config.toml
n_layer = 15
n_kv_head = 9
vocab_size = 4096
positions = "rope"
bias = "all"
init_std_qkv = 0.0478
init_std_down = 0.00535
optimizer = "ademamix"
lr = 0.000379
final_lr_fraction = 0.0
train_tokens = 205500000
dataset = "wikipedia_en"
Each number is 128 + 32 x the weight over its row's rms, rounded and kept within 0 to 255. Layers, rows and columns count from 0. Numbers have three digits each. The size before them is the row's rms in percent of the matrix's.

# layer 4 MLP down (transposed), 512x192, rms 0.0323, rows 12-60, columns 96-191
100:160169108084153168083178187110155162131099095148171198109157161159131125073161114110125132137175119126155113130191166132139200149144110158110135115135077178147111127155114126163109091098114163199137165084115169127160128119154160118092064173136132118098112121228123157156104153087079193137
103:163163166097107103127097123089114144161159146110046161126090107166048161148121120127128129115121134116114129115112071151170139158106162113159170135159160115124120070137124118156033072082072159127138183188115090109144086118114139114195119108065106122106148083169160096158093085070113222117
092:099110068021148094132108091103150126146149082161069132168167133111115113128170096135157117124168170142128149108137102107093157091155136071122124106137095138127112109148135213129141114100116105153176072161110102172134133096109099154119091116042157146111113185094181133146141112134060131153
106:111084125145111121180119102131125107140076132105155100085110174049106103146144123123150160127158123113177135107139145079123071128120121116164109160129079094121153122146117135138194118128149102160155201176064070159189123095140105107100116108116133127184201185087119102112155125122093095121
106:175124144198165152057132117129143129120107150128111124115191150090093131113120093167070156151106086171108129099168173127097139068204164087144163117100144132137148075102153188112097111145103147144056164132132132163133188101104123126127153102101114118123138161194144165080120152104095138137
099:173169193118137082101161142101174109127149121131130164107064109211159177122146125172131145132106121130136089162077110099109174147115119120129165144098069039117075134106074112177080037123142173166130134075093080097124163135151139138186110161133089127190214075150130167104161111138138180109
107:126135117120151119125090102122124167105141101127102129116104019082086117110112082147130147112110121132137154076104135078139177117081111255143135144169172122120136147109100119091083124095115138075175126128099132173121097161111157145086115137159124153149172152175117111161122173189155165110
106:122149138076125111103118174129140140155145146140153096143182161135089209125138077157125078125129146139111096125100108106095129124103103098120173087128185159144052154188165151114093164125146157126141151096186094168061073220149139099168115149094081129171112103244058139181154171119167156120
098:113172138109129104184125121095065150182121179121139066150086169187144162101081130129049144151161121114126146136137150065107159156181149129079042112131134185056175142087152114146158093168143121183140124120148091141110044106129093112195135188092164123101159153170167139139159131077166155146
101:115170095103205176117126067166107234140143197151115137158121184124169194148129073161143146102118173160096086141113155121096104105141093104110177127140082125130149120143098196119115075143099147098096141097142094134110171096105082125220179141201097158138091116171092160070146176115132150128
100:139181081136099097054166125132067106065142102129181079105105121175147124154110124153134147084131101036121179073150111114148163124103123115102081150124090170122160137172081146115116168122122160113184119144090111164164134104079175113155172027081170093122144154144141111192124144201146087114
098:082119159125083164161144106115149113174070134157045099162148124117111158171127135059105106158129107171087153184141128093168166113127178164094153165111152116107154126168105078105121099193091177063180092128147112176144123194165157120142111170176125154080160135078148100182093118126101155200
103:086143126095157090058157148178098142112124137120134072099116102148047120151122124069131115145061120077132203177192149134145087161132166137149050136106186220165115145137124102155157172102095124138094124112090202147076120143130150131115097108091156113130155114127142125142109147163145090145
090:103095118164118121189153130111117124164102144141118108160140100164148132188134128090118155171086125066108099213119110146152087133131128100116119128159106160119094127085112132087152125110114165125135126171157161138214188061084141124116119093131073042120111161044151122182145078146132121118
097:127088086067111096106139109112169097150145110132037154076067117114115094130095121110119118116189134117069075058143126095154114175103046135127100124135121177121187080144098097121153141075121096125163045135126136201125205111167143110086086140133124080133152141089130123143150040163126109153
103:143126174122157127104127153118149131182128106132113087066066112172114130180151107081103166179223153106156158119143118099126146129070091113141174154161152101117116154073188102101102169166086122125132115118185139088091125140143139139101165125132144121097056173089042159183184113111150132113
102:121113139142112093100125120189126109086106134127081133134140119137134077130153124127124141115147099132114132073142118095117106167148107105113145141074088134121189116138119164128164068099103132074163126140095087122153204113117092137053100072066121123142129109057152110079156094072084099083
099:166163152148090150139116122123152109128161087123133131123089147128113097136165134178127099113154147097136113125107110191124125160216139128095141150083098206119104122191127117129133155121154193178124108125098149114099105129147129053163088108124079123124091122166198145126147126114146098199
088:145092155133161109181118168097162135116124128168104130083125185110081123122157098156111114129095137141142132047170098102105033097116098180169125139177092076132132115111110128102155066157076119089138126125077124155118201106129126152102083121070085120126127131087177107140155116139150095132
098:158123105151103112115146091158135144131126118059098109184086119091141141168119111192170122165115057168131197144112167093137110102141074082130132080192217145118079154136154159146142177136189158155142127125154100109174093136128125169206097127089130118085061141165087146154155125126113162161
102:130163127104181165143137092178143165128134156099080111141119098155057098157179067148127159183114123119139132137110153083156093124076158103196078174110134141137137100110118154100147128155164152114067162131174140128073127094119062100143121165153137163136162178112055153130104132083111130167
100:116109097191080064091096153117049114090130117113173135152130083173068191185105118151139125139099155124133136075159052093147131092083072171164099171100145146170116120103084130154115151169131138145194182070146140119060118160171165098124097104159120075155151074126089077119112085129193102103
095:208108107156154139122099141099077114178153155123116144073183145143127155098116108126121143117116125117154131148121115196098113174081080100106103115063140107126124107098142149171094138169107104119184156157163116164106174122154078164081116117131097117147149102097174175117173117168128163092
101:144086125122127142144121106198183152152162163116107168158112164134122109113122141178165105167089164132154082110134158150125184097119092123120164095126095105120156131113048107163126094094082111168116164125184163154116102132182124081151160195132130119118071095136114122170095210093114108149
098:104174152161175108129152110196113168153134167147125142090151123169131163123157073117107108160157142150140117129120158174191115106129176103144165142108149095132140110093170106120161171151086046110069152038092171134172144138129130136148181182103106086193140139126213124163163132109146093119
097:111127062131162134217086149212058093115114146135128166093102105107101112076110137178178153087079050119145107077115116163112106187137071108155103193121134119162146094198094153116123098141131161124233076130098089113198095109144148163118137158091125153125129080133175123130123119148120117135
096:123109135120083132167116142065069115081161135148177171109105165094101102167172067126118109100143096112145045140156053151091119088082188153148136099119112121106107122131117080150080116167147143101149119120113108147133122098140104131152083109134069136086107121137190102100131144146122049099
099:127107144081105076181143130120192154136152121137114117088128130079120125173146107136120088106087198156164102112074104111098123108134120108086108121050133084130129163161108110139135146123181133154100136134126074163092148141138192116142084128080131134158152109154224132120094111157114124158
090:107152132129160094188135142160130132123102129171132134172144146155123121090097123159116155176117135133152111116164146113111159164138141133148136136145136109133141177147089155143091102148160061090092177155138124144115173106150147135000123100092102163178146129106151133117112125094125124094
098:083100157131112097096138084049161138157180127108126169165132119101156082166117112154133077133120137136136149124047100133141143113108107179105129135071070091098099163083124153125127122114163141153168112150087147166131103228126133129070073071138094164111107086110142118137191111071077126162
104:211146108152107124085113094105101136083185106141097113110084185204105068107146161111135176108123151043144072074096139166108152125081138139157128105083113160139116140135109138147173122094131119154203190093151093165096113117103138064085123168186117120122198131131127137073063168181118102151
106:177141123137177123128098145159074126152115165161106063113131169085173119139123101109148153166110107089148138173169050111124126140136139178152173133160143140151094138120132149099091136100142124167160094131081154129138091091151181140135178125156059102144113133131152160056080134111074164097
098:163146110119125122123136131151115104117128100115152063128122110138097114152134213153185087101125119160139221185107056185161149158093163140135134159106175108171066165132116071160128100132147139143128137139123154095119083170112151130182125106123164113092094068106145138154105097176126118107
099:078199079139147134097099128119160148115102129078181098202205075167158180129112101135129135113148152138185082109144082119111109131169152098132141230199136089161150119180141127115145153148169132213116183179087141154147114141132161105101146128126121098109102131137069146070105124177137093130
102:089178138151051116135157201130128176157105167078116107168114107146223150045111109126095134138167139141106145120096156112181104097106157162173151147154158076081116151065102124083160190143134115110090139169099110098190150121132124158071079103150122114074160126080134114083142085134128117129
101:120151134083148117124109196088203122150173141128093128108146162122157182066106119110098128136233202113124114102135115117097127126176096126179129111141083133098130085118128142031139116101127112090148156131111070151145099126046150083138142158131175132136156143099134084127123131060141103101
106:110145116140169070144103076155108169093152069115101042129047151126089057144131148179158112080123096159086192103141134120127147197154086122115065129083070116165143085112123133106170175127144137112121073093175170132117105131096189133135116109097101112108097145087161111191107078138100132202
098:124166120156167159150173050139115157203144192083132138086106131173105182153143171121070147128097175167144174115143130126141133163092105099115097185103079136113141153105112074140118100125134137124157178132083135146142139106048134190153134168070066091071100132162085109147128128182120142124
114:145107120129139141159115093110137104142147032096140123088092194098117102121154104090163167070156094148142101181173145057143086148128126100147143118106094150104082122112139155149147145098135128143115160110100130120086186104074124102133105110101116125098134162087142113187119080080150124134
104:081149059155125086160153114180095138123104125188107096203119112089136128105142165096129174111136100130145128142142143123150108092200092151124100134081064157113147126124110172109128175180134133087088157197126077127143167122113108134136150122099156132130118159062120137080121113125087149151
104:192077158101101080028135161168109113120157127110090093145112093141103119119080115135079064126167145137178107136124099153124159135084114088154110177132121139140172131085168148181104149099129159149161093104072109120136116147143119145150129162122104168127124124176111101163130178142149133142
092:138124129133109174161120164122179127104132105083139123114201099109084123088099098074119098197092123142102137129131108205146175086138125136146192170121165146158115157111176096140155095154121172073133147146095157068157119151132128109221114090101101149075137136072156089132123200179194177123
098:102104054128109112123123197142132108175128133095102150121157122136144131142132118118073141062099145049130150105125139133162081158125096158089122064170082126145119101156117120164131127107126052095116158179151147164146164096156208125064071130117146142113111108095068109127145156177090079115
106:111104094125126110120122108117154156116157166106140112152144156103076135142133108101154128080046162094148137134155053103129116152137092131188109105131102157147168149124141097109176130151127070093150139125089135123134152160073062153134137133164125111123181146121072120114134110146130110121
109:118119066113129078149144123118133080111094131142063091129117100137110162180054165076177124160134090142163169129163135078158091146111123181147119139146173128067149160109086113145169106112162084118141136112071160075139151119136190085034195101192156071112152153130134151171125135169148081127
101:092091119129135131080173107083087079071110174153170205139143185146144108097180111168102109113108090137189105100113145120082158167126097147116101129145148192186208174135177155136107088158151189134144164165163122097111154128115136110110097111097131193135102185168096148080132134159133155161
101:117130125091092129161131147144113129141153075057136108090107134105106168133108150196106124049185151102133148161184107076138113083118124128148059091125098113115126135173120143193072090139081108138155109174112093144162173138148130144138119105115155074086121157164124151171179139042104125101
102:174175117138099142160139126081168158104143116165073150096113067140095114133095105160128087164116107144114121160129077147089103145121116138148115136088075125150119070127113125182152182106101191131157133148168110068094139161169093083147174126135163173148160123046083139118168062135117135149
096:114121123161107115124144093118129111156126175105163102181107143221119088125140143188163084116118136105190068078127100087123137065154131095094174093129124188175163127127098159133097162129099114106101076078133177134116087118087171147166094140074166191163077127149167070184065128178080078135
# layer 4 MLP gate, 512x192, rms 0.047, rows 13-60, columns 96-191
103:155129114123151149135105096168141164134078151123159099134125136131123049089163111149102140132098079118105118127131136103134173097150131113109142131134120099150116149135169114143086184152118121148106115123140125157110161128149157086146133127128132144156116122087085153140049132133173096176
092:122119081121135051136112139086138155137149107205167134064082134147151117051064107157149072055145147126129093140094132097099156111182114122145150055112104102173159115166119105063168129178153196136163223158118111144128168148123126134152126201125148144158157103164170147121139119138136127090
107:169113162144125065134162124114087139162119064144116131130129124118086135169119125107204086087144151145155135080084111134186151197127057122157130153141066113111082090150131141113136124162097109131094132156159134182136139124154144121127160119135121073125169174128172156128150176133117139088
103:164107149144122130183088152155118138173120109092140143127163124082105119133083145142129144112089086145152127096104072128144074138098161172152161086086117095130165158171182164203134109179170132120096144155107118107121149143132139113172140091123062155130143131074134157100092141162124149095
103:128096146128084101174148187124090158110150065130234164169125153144093132142126085088178075142127112139143075165136101147120070134139114119145112151132098152125137114142098119124097152137192103141136115130147197117114166131153188167067106171060137158150157127089139178123167106109138124149
117:108143152116161120099131175140159124193107151083110154155161115185124123161189107148167154109132108153145090142141143133128125101123155085101108168172128063109170088159146171116133148120092170170135162148178175094132121165075150109197139117128135194091180167093112173108134085085165174111
113:193113079105104138145137139134088109153164115130083149177131037179153140186146124118097081120152163130108122103104141145135108087082147166163173159087086153184107119161127162146144124117117160148108136135161105102138124082092112131099151148165124167067109168121081158093061113060080147146
095:112174121084132103105144086142176176081156200102088151136176082127109141140171124149080083131094131162110134116109144100052111139168107128101126145101160192167137140113108085118093134068127150188066117217147127157131071170116095107085141099148182120112073128140101155146119091135094127080
099:106091145134161113134141116146198124172119087103106131158127160146115094143089105170173168087129170076122081118163157140118128095106081114180150135082125086142144149151134143137232129180103163171108156192143184131141093114137108133188115119159155108072144127115134151137100133104126129150
101:130057188135162130087035092169085123089111126106144176149135173119137118172116165087136109166162144106190094073135131134091163158111124127169166140059095088131142154137199121167100105185097124209107150167110133087166096069147171133122097140145118132188135115119137163135102150114121117157
111:124153126128127148164106156121136089122167075154109128183151180184130080131155107143089101098121154139168112129094167084147108118150136070091138169117118200187145089203116130105139162135066096089090127166112158135134088170102124154115128143104082180121164182101120162154077127149149124162
101:141123160146104168126126113111178102149160169116088168162118151093108106104124109201135123091150166156134108151195169139148137113090110162114059184090106153156154169155138184104191087135099156109069092182114100058193153111126090162124104196107146116113122124126159173166113130101140076153
099:182108115126138149193113125172087168179111133144123106146126122083114105096132126076139132133105126150119126065117174131092121044080118097119063061039145095115165097094119142111095159168107130131126114130128091087116144099121080151125101169064090149143102169150165100153106157096124090119
096:123094100094121116085102093070128143138099153150086171089198102142159150185211074125105128101082090141170123128126151192093095150142082138188122137154143135197097100090120106095127141099175150196057130194121137150099105131117123123179119117124134144083079143135094178115167146157125150115
095:130120130151122130119159082174126155086167135163133144163154149179149123091082106143138159136176159103132139148085083117086163105183162134171148107140059138160140198083118110162085160068151122104120116082168118141081157136107147096103147146120097070086133095118099237178112087113149100036
098:164144106041161174097146128146146159138086169066096108088198139145130094131122104104152158114118139117091141102144152168094122089130124055102101089149106131142104167131144073083131164159168133126117115071166068186147087155139127116148097140139107127161137146084102112162112116178130151158
101:086183125107088155143155161111141177115101117085126131152137095130161119187150173134144155146159107160215081136124100162136115104062151054097102128176108172116158050204095135100127122131129152175066103181160155157091141179138095148088134122121136136174178200144109104146141122120119142143
099:150100079142068167134110165111068193177078136084145153156139131122114118114098114181096079107160090086101082190152158152100065121130141113131145142129129162083115104106081109202112123089089102106147110119099188140160078109088123153136123096143126117138166100140051102112135081120133110109
098:122178160149120086136107114118183101118075158089141118082098137184166160119174106103076128126112110081064155118120098127166140154148156113136057102159079071135062136089095122109099169183141147087137165172158114203103083160155086138103157091052082100105132091099123131070143101124195123158
103:124139123158089142110124154118164150126154091134145129118216113147165129104098146178067132106097115174165147081139082163151017131143084097085170159119106150094159156123092099077082141126088094076066110165134118116129158171069174195136129070139111135124130134068156123160110164127173090142
101:078075154143081147076141111113084102067113114059089177147108170111085187128101121076112085132161136097141124102143124132159139152130091138153082169051181100147105193082153123116159116143140086126149101141116096119160160095134150163118134140162130157152146107095146149133117087145142103105
097:109088113097147114119167094098110173082132105134169130127105195167115141120105160144120115118136108119095089141078103110082035091119092158209098129106108179064121157118132167120123174117087173134092129096095156157156125095100090136136096126123125129203131126111127108130118165120119196107
108:138118166054147108132071147098165125134096082116099194175086137075110145102132125095174144090182161130097093143106096201158163104168080073112108102127122130143145079137170154163120109139148153145145162179156092105123166124166119159132135146135107180148129128123167088108131126158118183083
091:107115104184183187158137200131086106134097102167156042084133123099186107169145114156155163082153150106115116140099185145130086063110085127183171108183153167178129066125057117112183106157134086096115121096120149103128161096144137170120147134081105074156077113104149123184122142121158069150
091:148080110108196080095153140051090152101083109143110114094122077123167138142143123112137105090146142172081133116135077162100169125161129169147159136118084108092138161152165052161131122090181167127114132144163103171134127086094120121156147127138104134082152149081128138100148067105096116133
103:092126145157103118150150137122079143074103046072104159115131143092109081157166077116119117084145136139146064124141102100085090061138197125176108105109111069161091204146130064094120150141117117102129143111145113073177101123113068125160065156169129113101076173069128141145139138079181086177
105:147169091093119093098162187130137052091183085129157188175145128154160151184132123088155076088134166108081167060111094102152135168153110093113126113067118066141077107159097088145085144121165053157124163127131145100084074186134149161119083089077150096123102126050137142089169098133156144134
101:105149157157113099162141106203133137119155148064041161085139112198097124144164090129172158140135127144118172122173121126112078165127154131119058116101092085131122148052055107107073187150152151138133081103127128137148133139082117131178173127131105189104147157181103185088108130135113203130
100:081096187156179103161147085177127120145151110081129104126087082158077077110143064150149136137138116145132098164158111102088110113116084111089135128109145106112138110190159119067173117124110142108068049152157089139122187192092125074150140051119164197087098104154135124122055168184123139122
100:125080163095155106123140091168170138144178210090128185102183150176130151154170083130147117097130081175128191168141128138104139147178070083236192138097155119155178128138128108110136152140099081116075105190126133155094124149138112123119126155143135166123121145108109145139198073079114187088
107:175136122138124114162145106157090151106085120098149137206179111122093131133140065100127147104169144125112100079090180107158145092097060103112144141095106106181089102170121209151120164158105167196168198123113121101100147127144144078147168067142114138123131114102056163158077104117191156108
098:109092123139139064103104180114098126178106091108106175156160152149134092073078149131086112122144150122075088198119149144087087073158118119178155061175069094213145164128146129156094116156108110145160151116195093107158168157174138147181105131073127110146109140151160087201112141113095163165
102:123081135094122159165142173117096144120127136050093175128174128153114164083146078118124097145136115058120143086140110142138134201195156114139062118113138153145181101146146167095114134114162115162136132133152139181096122088121081132151115124131138139196121157094121143131168132127097171096
103:146067085164125123247052171129176131120119177063143102070151162135120161097099155158152106152102135108111090187134126154065134102186116134121147114096122152177128156214176095128145127125102140147169132114120104131142108104154135111123130122071105123107164142137170113113104157114134108124
099:063082162177127115200100136155148150154146116078131142088147127129173130127089094132164085132068156140140131203150114110098153159131101099178174140139119137187101060094151021153158173094153116067105115118109155157192125121152132116130133156095086114140128122116128146102169171105094092126
108:142143155116132149132191196111090111094166118159179137097117067207120141207189129142131141185094169179096178112069103111166167086136100102180109136133063088080113134109109153109099169118093127143111130125139096172146147123140127145142144139116158131185106199085128107155169118101119178114
101:120176148201126113111109170130171159135142124060145114170106100102078095122083159173105151150160145089177142129155105117077081123148096148141145139089083119153166122130172109085180195121154122123136108130133151133120125127111150115109205094094086126132089125069118161108135142178110090148
105:145071159073074156165139080149145156167107165136160092173131149117090123174123083162114118155150157151131107123107139127162114127110142075129090126128126117165142166139114088084127150118125123169122155145129113090134171124148131132099142138130146100140122162137186186103131137102159092120
101:152177176049143109080083102114080135105126099146164140173121118120092125148139117110078127134194172085087139157158064094097153127149127167084128160122101144081090120130125136091174150137124112143164132116124131112084151136126114146097086109135131127142133106107137127156182098100121137121
105:108089115094160127134129142112146173085116116136148210159144130149143100138202138181112110040144135183110086109115115145122092174108101128159116150114099167110065172163097143109115124165105050134105149155104184158120097127097154161124119129173102119181173092130167119136120174146123144157
093:106130049151132137117099109141132152106112182130153130070160196142087056106128173117157153133099152117136166145115134172159121090087177112105128158116113124080172078110159212070124130099111138057103155119142099163170183146090110108148109118173100141129103172123105158107107120140161125145
096:110139119164162145156093114076127140173148064109133130147114199149109167128101117153118186070027104158087155143127143071166140125100107155114131171137152122141126141093124138084109127142127082154092154195106064157082107186171106117137103135151106130084182143109124146130122133143133115126
106:141087199159170091176139185180120141133145103138121106187125121125060147097169085096127128096114135177164131138129065131131081098144108083164144080090117114117163052157075143106163174191142146149119086146082103128141183119084166149096167189149125128093088130130137159181130109094083126208
112:064128152187164136140123150156106118114117138141105094178195179152153141133148101101076154138056097102062154134163159130168107150158076140110058122141114143142176160155068048158148142086185083148081106090112182112064148156164103105138147110144127137113103116126133125118158110101149208149
101:158118096153136144146152162124174133147123074139078072089164164148109144146151120133154120062155140080114102139090084206077105114156093114142118190100147119112126136128128148137113125112091151104174162122177128116089145174050175079119128105110115164108132066144165141139065118151172131155
099:142130130120212173168139114090191110097123122067122195166183137145147150103191113137152187113135147146141082100184091141179065121127141034134132092169098129176117089139073079094168130146136115105101096135093186080149121142161109147134106159140098125203122119121169146133149135124171128119
092:204134122096105115102146110095105112170128074171100098077179181113148085193060089130123112133120129152104146106120143113148174165142147089142154140141123104210061095117113076105120178111167161159177133081159142173098139150103088103146115137143199143137051153157138052099126094165172102153
103:148089146150151137091099073150136095102119152070131215176155139186104140160125099192137119113128127176095115145092187120176123096147070177144175193108079157122142099066099120082156164085068167185108131158126183126109098142134144202075099115138105122133097157133157177184148123111094181089
# layer 4 MLP up, 512x192, rms 0.0448, rows 13-60, columns 96-191
105:126138112157141106203146119118174135163084054154103108158107095154133180147121154151196087113150168126157150114111138086124123087109140151118066156101030157185100162079111147158130119143101114109141135145122068169092115117120133083117172136102114141108092098148141162148143143105148164172
095:178075116201139166150174152125126139140109109129132069092117139105156101045160124144125073125164109083140117149147084129127085119134113099173132134169127097208163118199128124136153149176116103126162184103180153101138127141143143124132105099140124095169160064063117106143089110163109114118
102:152133099130107097088144121122105172121173182127172112143144103120124145118176097155117112122153098182105141167157155133125160154151114132065127173130100137068105161122156138100165172166099117192106169170198110135100184135114088143102107059103158156182185122101150141102091098088134129159
101:159052099095115099141139099110122105115115173157160086125132116071160073100153165193155132127101153171091125185115082073092121081123111131119109098157155156110106081171171113143186109110177110177087147076112096117174144120129098158127110145042129116131083153134113102131182165127096105131
104:207159132131174163112166148170105122139188107168103083079094100124172116137095125097115154105150119097081141130108146099087205111138119118177137131175115097112137095112148108096116155134130132162055097156151080097117153076174180104092129111133194048106121104102118145151147108130157118170
104:136171128160157139136137148108143169146094217133160178150110097164141150121162102118122102123124152155098133153169071096169134173093157133094083185102123164125110157070127182119154080126141084096138116105119118137103118135171135108116196077080209143105162178126123137100138103142117151120
103:139196131163125103134116135203108152068160135169120082110174135121110058123034091158119107121132102115109171090143171119171152113139148103114052118145096123157126137171074125126172163100113156084142077112161153108126139096115201086135142140157190095135078161126143144087105061141164123128
099:077131122150142155110189135152163130143165110079195152168091164063079122169157159175166100081051103150127062113181100142128095170166091106167129109146167136188150203124110144123105120140100101164147152125125140102162095117143186144084158131165154219084086141096152107132090126151051113139
099:120108127152125169150142166104076124213060101165170148126178072091133106144175132079105125125125152119108104127120108113131135129054140126145143094118112113091087063190151148132164082096152134115131157090163117163106144116172080130131120117151149126152109118177072102131088153124137094164
096:142113161064132146166108131115133145117090142142159098088137144070180041124073122095159128172198114158130133084145149135135174112130157098114168123171172099122135095091101058112121168138121146099173192107105173137171126119136171176142124161145087141097174148163110077101124083104086109131
093:119105170125154127128186137112128135138120166127074159138108135152084194140090120114131176147169142157080103041161097112123177123143116145136168165179216117117115143153145184136167164132079112178117110152112139157170099194148120109169109143130082133090163096133129116141074120145102079075
101:194162130143098120102112110155150133101205119139092195113079149136101139077162119161199131124038138168167152139088161138122074149074103055168109111156128097097191142157087124095160190076108128124154102116140151150130133133136144099114154108080138111084134106128087121089084085175130161120
093:189170101131122142022196111158121150096192106165198114135083121132144124134114150124125114111106145153145105114104160148161164163107165145175182138093171181133100162144116179128142108040127109095121154162121113137086103147086104106088108095128167082156182097086104092135160069159122153161
097:116149086124081181116081123081154174103091146114140089094094174128115112132139150115144160120156120136131175093141099143109096151113153153153137095166185165130151069171105137086188120119119181142130105103181120076101133168146105130143143167149173100083156132147169129100169156135119080117
100:164127097133101048064106128053198151100112138135135112175075117162126141106102184189139121054129129139123148146111109161071082142193067085147109152156163088122093115140144091171120082162069155169182176101122187100147075116066144172116124146096118125111104172108129060119104120111132154134
100:112080146122152118122104064122143106128138165126129145164152197110080089130140126141168193135138062152163096136118140101153141150144094157103170152142152165148104178152157070093114093135096146148146158166192146106030144083156137129109169137184159154089181102115193182113180140165141109143
096:161105099191140140101060144124165163100057129152163121122197092104107169154167157058143088127118172132173126082083099091142120080088085136083138143182088095091123119137141126111086098102129141097094132149121097128117136114138106186151181138157117097094144108104107172063184128108093091072
091:144102118095155110132163100162077099091129171177163111133149143145126113185139161111112125143178107157150083173150182099176108125088134123086121144154177144138195100117138125122101090104183099136151154149047131118065162056130129198155128141133131109137140162087095122105176073116110086106
108:095115132185074106124107131171104122081103223114127126099148086127160106139134104158139102143151122078169178203153086101158058060097147115122156115107165075079181159104114104132102176127130122111120159134085136160154086181157097120160108114140111176160181136110103198106182137104125177140
102:125146083148145118065078098168107128133139137126108157160152160095135171094148103146138214122155213129129069144157148125087138116150096118098099104145183184144078147131131061153101140122097120103146127120061105078119120091152143071085116149087105147096165132168061114149102147120142108114
101:122178141212131141164136176144152154088156134136175068125103123161096085188160071162098179155133156074110146154109128159153093161095113137111148107085106141145109100103095162065095137250087129089196134121150152200093137138117181130119089066143159092143159133149148145142191123122109117172
094:115124085167048145173165078118162107113181096180141135148085178168175111118164130129182127145108175100124097122142146169132129097096128164160124097128096073155133166138101119118137142114142130151147096148106110092146103132151186109163182103149075073128099134159107105119205164138107131115
104:068124088071140109129119114123193090144172134115120125076145059139115104126160114119163136184161140117198088134052088152139117132093111143178077096125089137137195113163167082172128100100078206086100162146125116145153174157151137090161137086139102121161075141136200135120129139115151138099
097:087105165092145152141128172164176088173144096154079144114193130141082188145124120155110183142109218155211159118133119136150152118092093104143137161138086136137084116110110157115177158174130156100083135120139095170130135142115158103098074101106117172112108139161116094079107143151127098194
100:136102134129131139121097127099146089100152168058149206148138169170162159105059127130140112100063178198127120110045134128137153092147079108124124179121134126156134150132116106183157094188162114160145098149134113189132120185126062157168062137121116140148051148138183156153163134200144117144
107:150038105126134170050104105173059129084175078126192153108092155094119121154119123100122131137134113108179173070142156142146077108105100117144091154172142107071096098073147150106125149129218134103139118173155084139130118097153101156111063158136111170116125128101184113130127109174090085121
101:093165131153109082158155091146124145145090117087141092135116153076076089102161104131095075126112118145157104161113125094132182089115084123112136135159139221124098114140148077108120107119164159130163120140157116133151136157180102025089110144134178103145119126172104104094101119097173058165
103:114159169138119187113149136104131082092147170132130119072091066064103172132113158196110174138118124085140141096121138112163112124156087140156172186080152167096145178130108154112134117088092042061150123101104179127160166147048161113074117104129120111150154208090154136109130086096090098115
095:075143137157115142119162142094110126158160149149105157076105133123135138150161166167108079125141106096102135156104097156121113145101173149143151076082160139126153098136131150139095170147125138137141127172144112110094097175124064104118104139182119059093136085153145173198136173202160209107
103:122204158087095119095135097074153098179097102171098169165117127181125115149160164090128094119091171078170115130077146198135129126158122159090182150171135196148131133170157155150135109109144149120108147124164125109029136094138113123136111104074142130127125145147168127126151192116119117118
101:031177120111127144165124088165192111087072170114175107109099168158081129116175135128103117226135076048099143135137134190112164126088158141134114131151127158085156093084154188137139088108146071138125089091080187104132094120180143101102146169118128096144173149096115137121157125114154113146
098:119149115115082136164128121149104085216161103088153168178121066183125164121105157070136144131120124154183113159116109109111105167093117118121121164097096150087135052145116169145141089076104201152159092090186129148120132074139087119150180136073109121134206163147082128108144122192132086095
101:121129146147161083089108115116149160125086117154157103155117168059089192103173119066076118149114136125082076147181186117140111166118111111081100122090139091103125118120110105155086126165177173117120187158144151094095104057088097152129161129120121122123054112168167139146151149096112130147
099:116098142122114130181103068113127098082103181134124076089198143161147110131133078125190138132081154163107148139139184170140171105161148103118148100119099091131114169177148095096110171174115116088191140095196103175158125179122163094110186185131133120146095120132134133107137123183156121137
099:117183068114138146128106109101129088146075203096138081128182124093155128120122127139131116119118113056154097142094135076083106108086060147120128160086134117153083135105128137136095152135130119144133089148166064120142167133122120138107164129101172089145088102119200126149048133086162189100
105:125122139173083078120150191106118169132137096132109099162141068083129119138082114103140170140143144213152150123097133087126144070155130094175092133086106131082162060098083155100159139148114153123131170092068093188114130115180097120159152119125121155201122161117128089147186162131148140161
101:117105116137182125139082099100083131153164137166109146122152108121102122128121097169130117151137171128067199092182158061154138148165174163139105091100148135127141170108073112109186095110151115150130070063141125130134193132194145114151121120135158132151144107163143066117154120187103153183
112:154103078121126107128081093142156159128143091101117082159113118146126136112107159160165132035095105157140123134185204107186117121091136114153112119104095096074123140156144154140158144107155148059083146159140120108137109127132183152114093093098065150120178149159180136088128088098166145143
099:143124113059103128160097085152156160080120168077147120144117103122103115168150148105075142074071154114151194142119186129199146097100165143181080141153159128124137168111130176080076157141117133123124127118117170120185138149118164134153134113122163077172149167089103120132138108133106090089
104:130143114170148119130164180137095140186168178115144124097138166160124123077153123107156165095068141142131121134117107191188148126059146121065097108098167141065099115144080131137093161215133076106127157119092126105127191136177093108131087135105206150156155105140172073098146149127147147083
091:168153143123158106118147114197163108110110110099105130140063115139128108111075099136124085132105150124101077119101172122162115187180128200139102166100151127162109121114148100126159132116153155124137128076103125098177101092111105147086161105144122114083107088072119221109173120180134180189
096:079156104158073138105120094142129120184128098092159166115181137146086174102095106094134190073110145190107115138113111138142159137196120082104141141103105111128111174079139155042102120161086164140151091131118121127144124120118140153128165121178156094094244101151129144094110105134129150179
101:115105145170174069176140172119151146159149089115090095110193135170167137132129137169160125093135107118161059146110101119160129143114107110103131145088142162127151172104142117130078101140062114124144075109139149134161168081120074156171139196185126114149157096116053195121154108166095144105
103:109138095122167138071139174129110142092112091134120153157077138121161113154080183092140187177043160144138177141124058124163121090109086166096140116108104170104180072170132100172102128102162095147173140125185104128090095172150108134159173042087185125138129104142187119196108179167134132107
103:102204114164190134157133150118109165124132152115147145089122117165163155142200132191137089092162143130119090069151126117131101133111161106130106183131134146138112186161134150103180149138136139127093179083119103112058096141191192189166151115103112188123149120170125139177152093145171135145
101:180129169088149135096124121089142141091158106149111114134145121123176147157089160099144172154105039149133078150120105212157128072149082054111128137119113143144103087111095170108152085157129157181073094167070140117109154178195168115153131157158123100092119178174113067090153105141194146174
103:174172085152142156151129156109165119113127129180070147095170148148088070098102094156097062072125132101138149138131140163124088111155094144112122120121143101098137115167134127177122170156145097143142176131136082177121120079120136155124124121215091104130086115162146109143098075122123072180
099:138167197154072171123129117161119160190165111101141130113176142134106084148140092138181167097083185090123134114133151149122196166187140142117174164115158128108091094182154154155090174200113156074101148123097132138097114084179113110167107094166163166075163160152186131187098121137126117152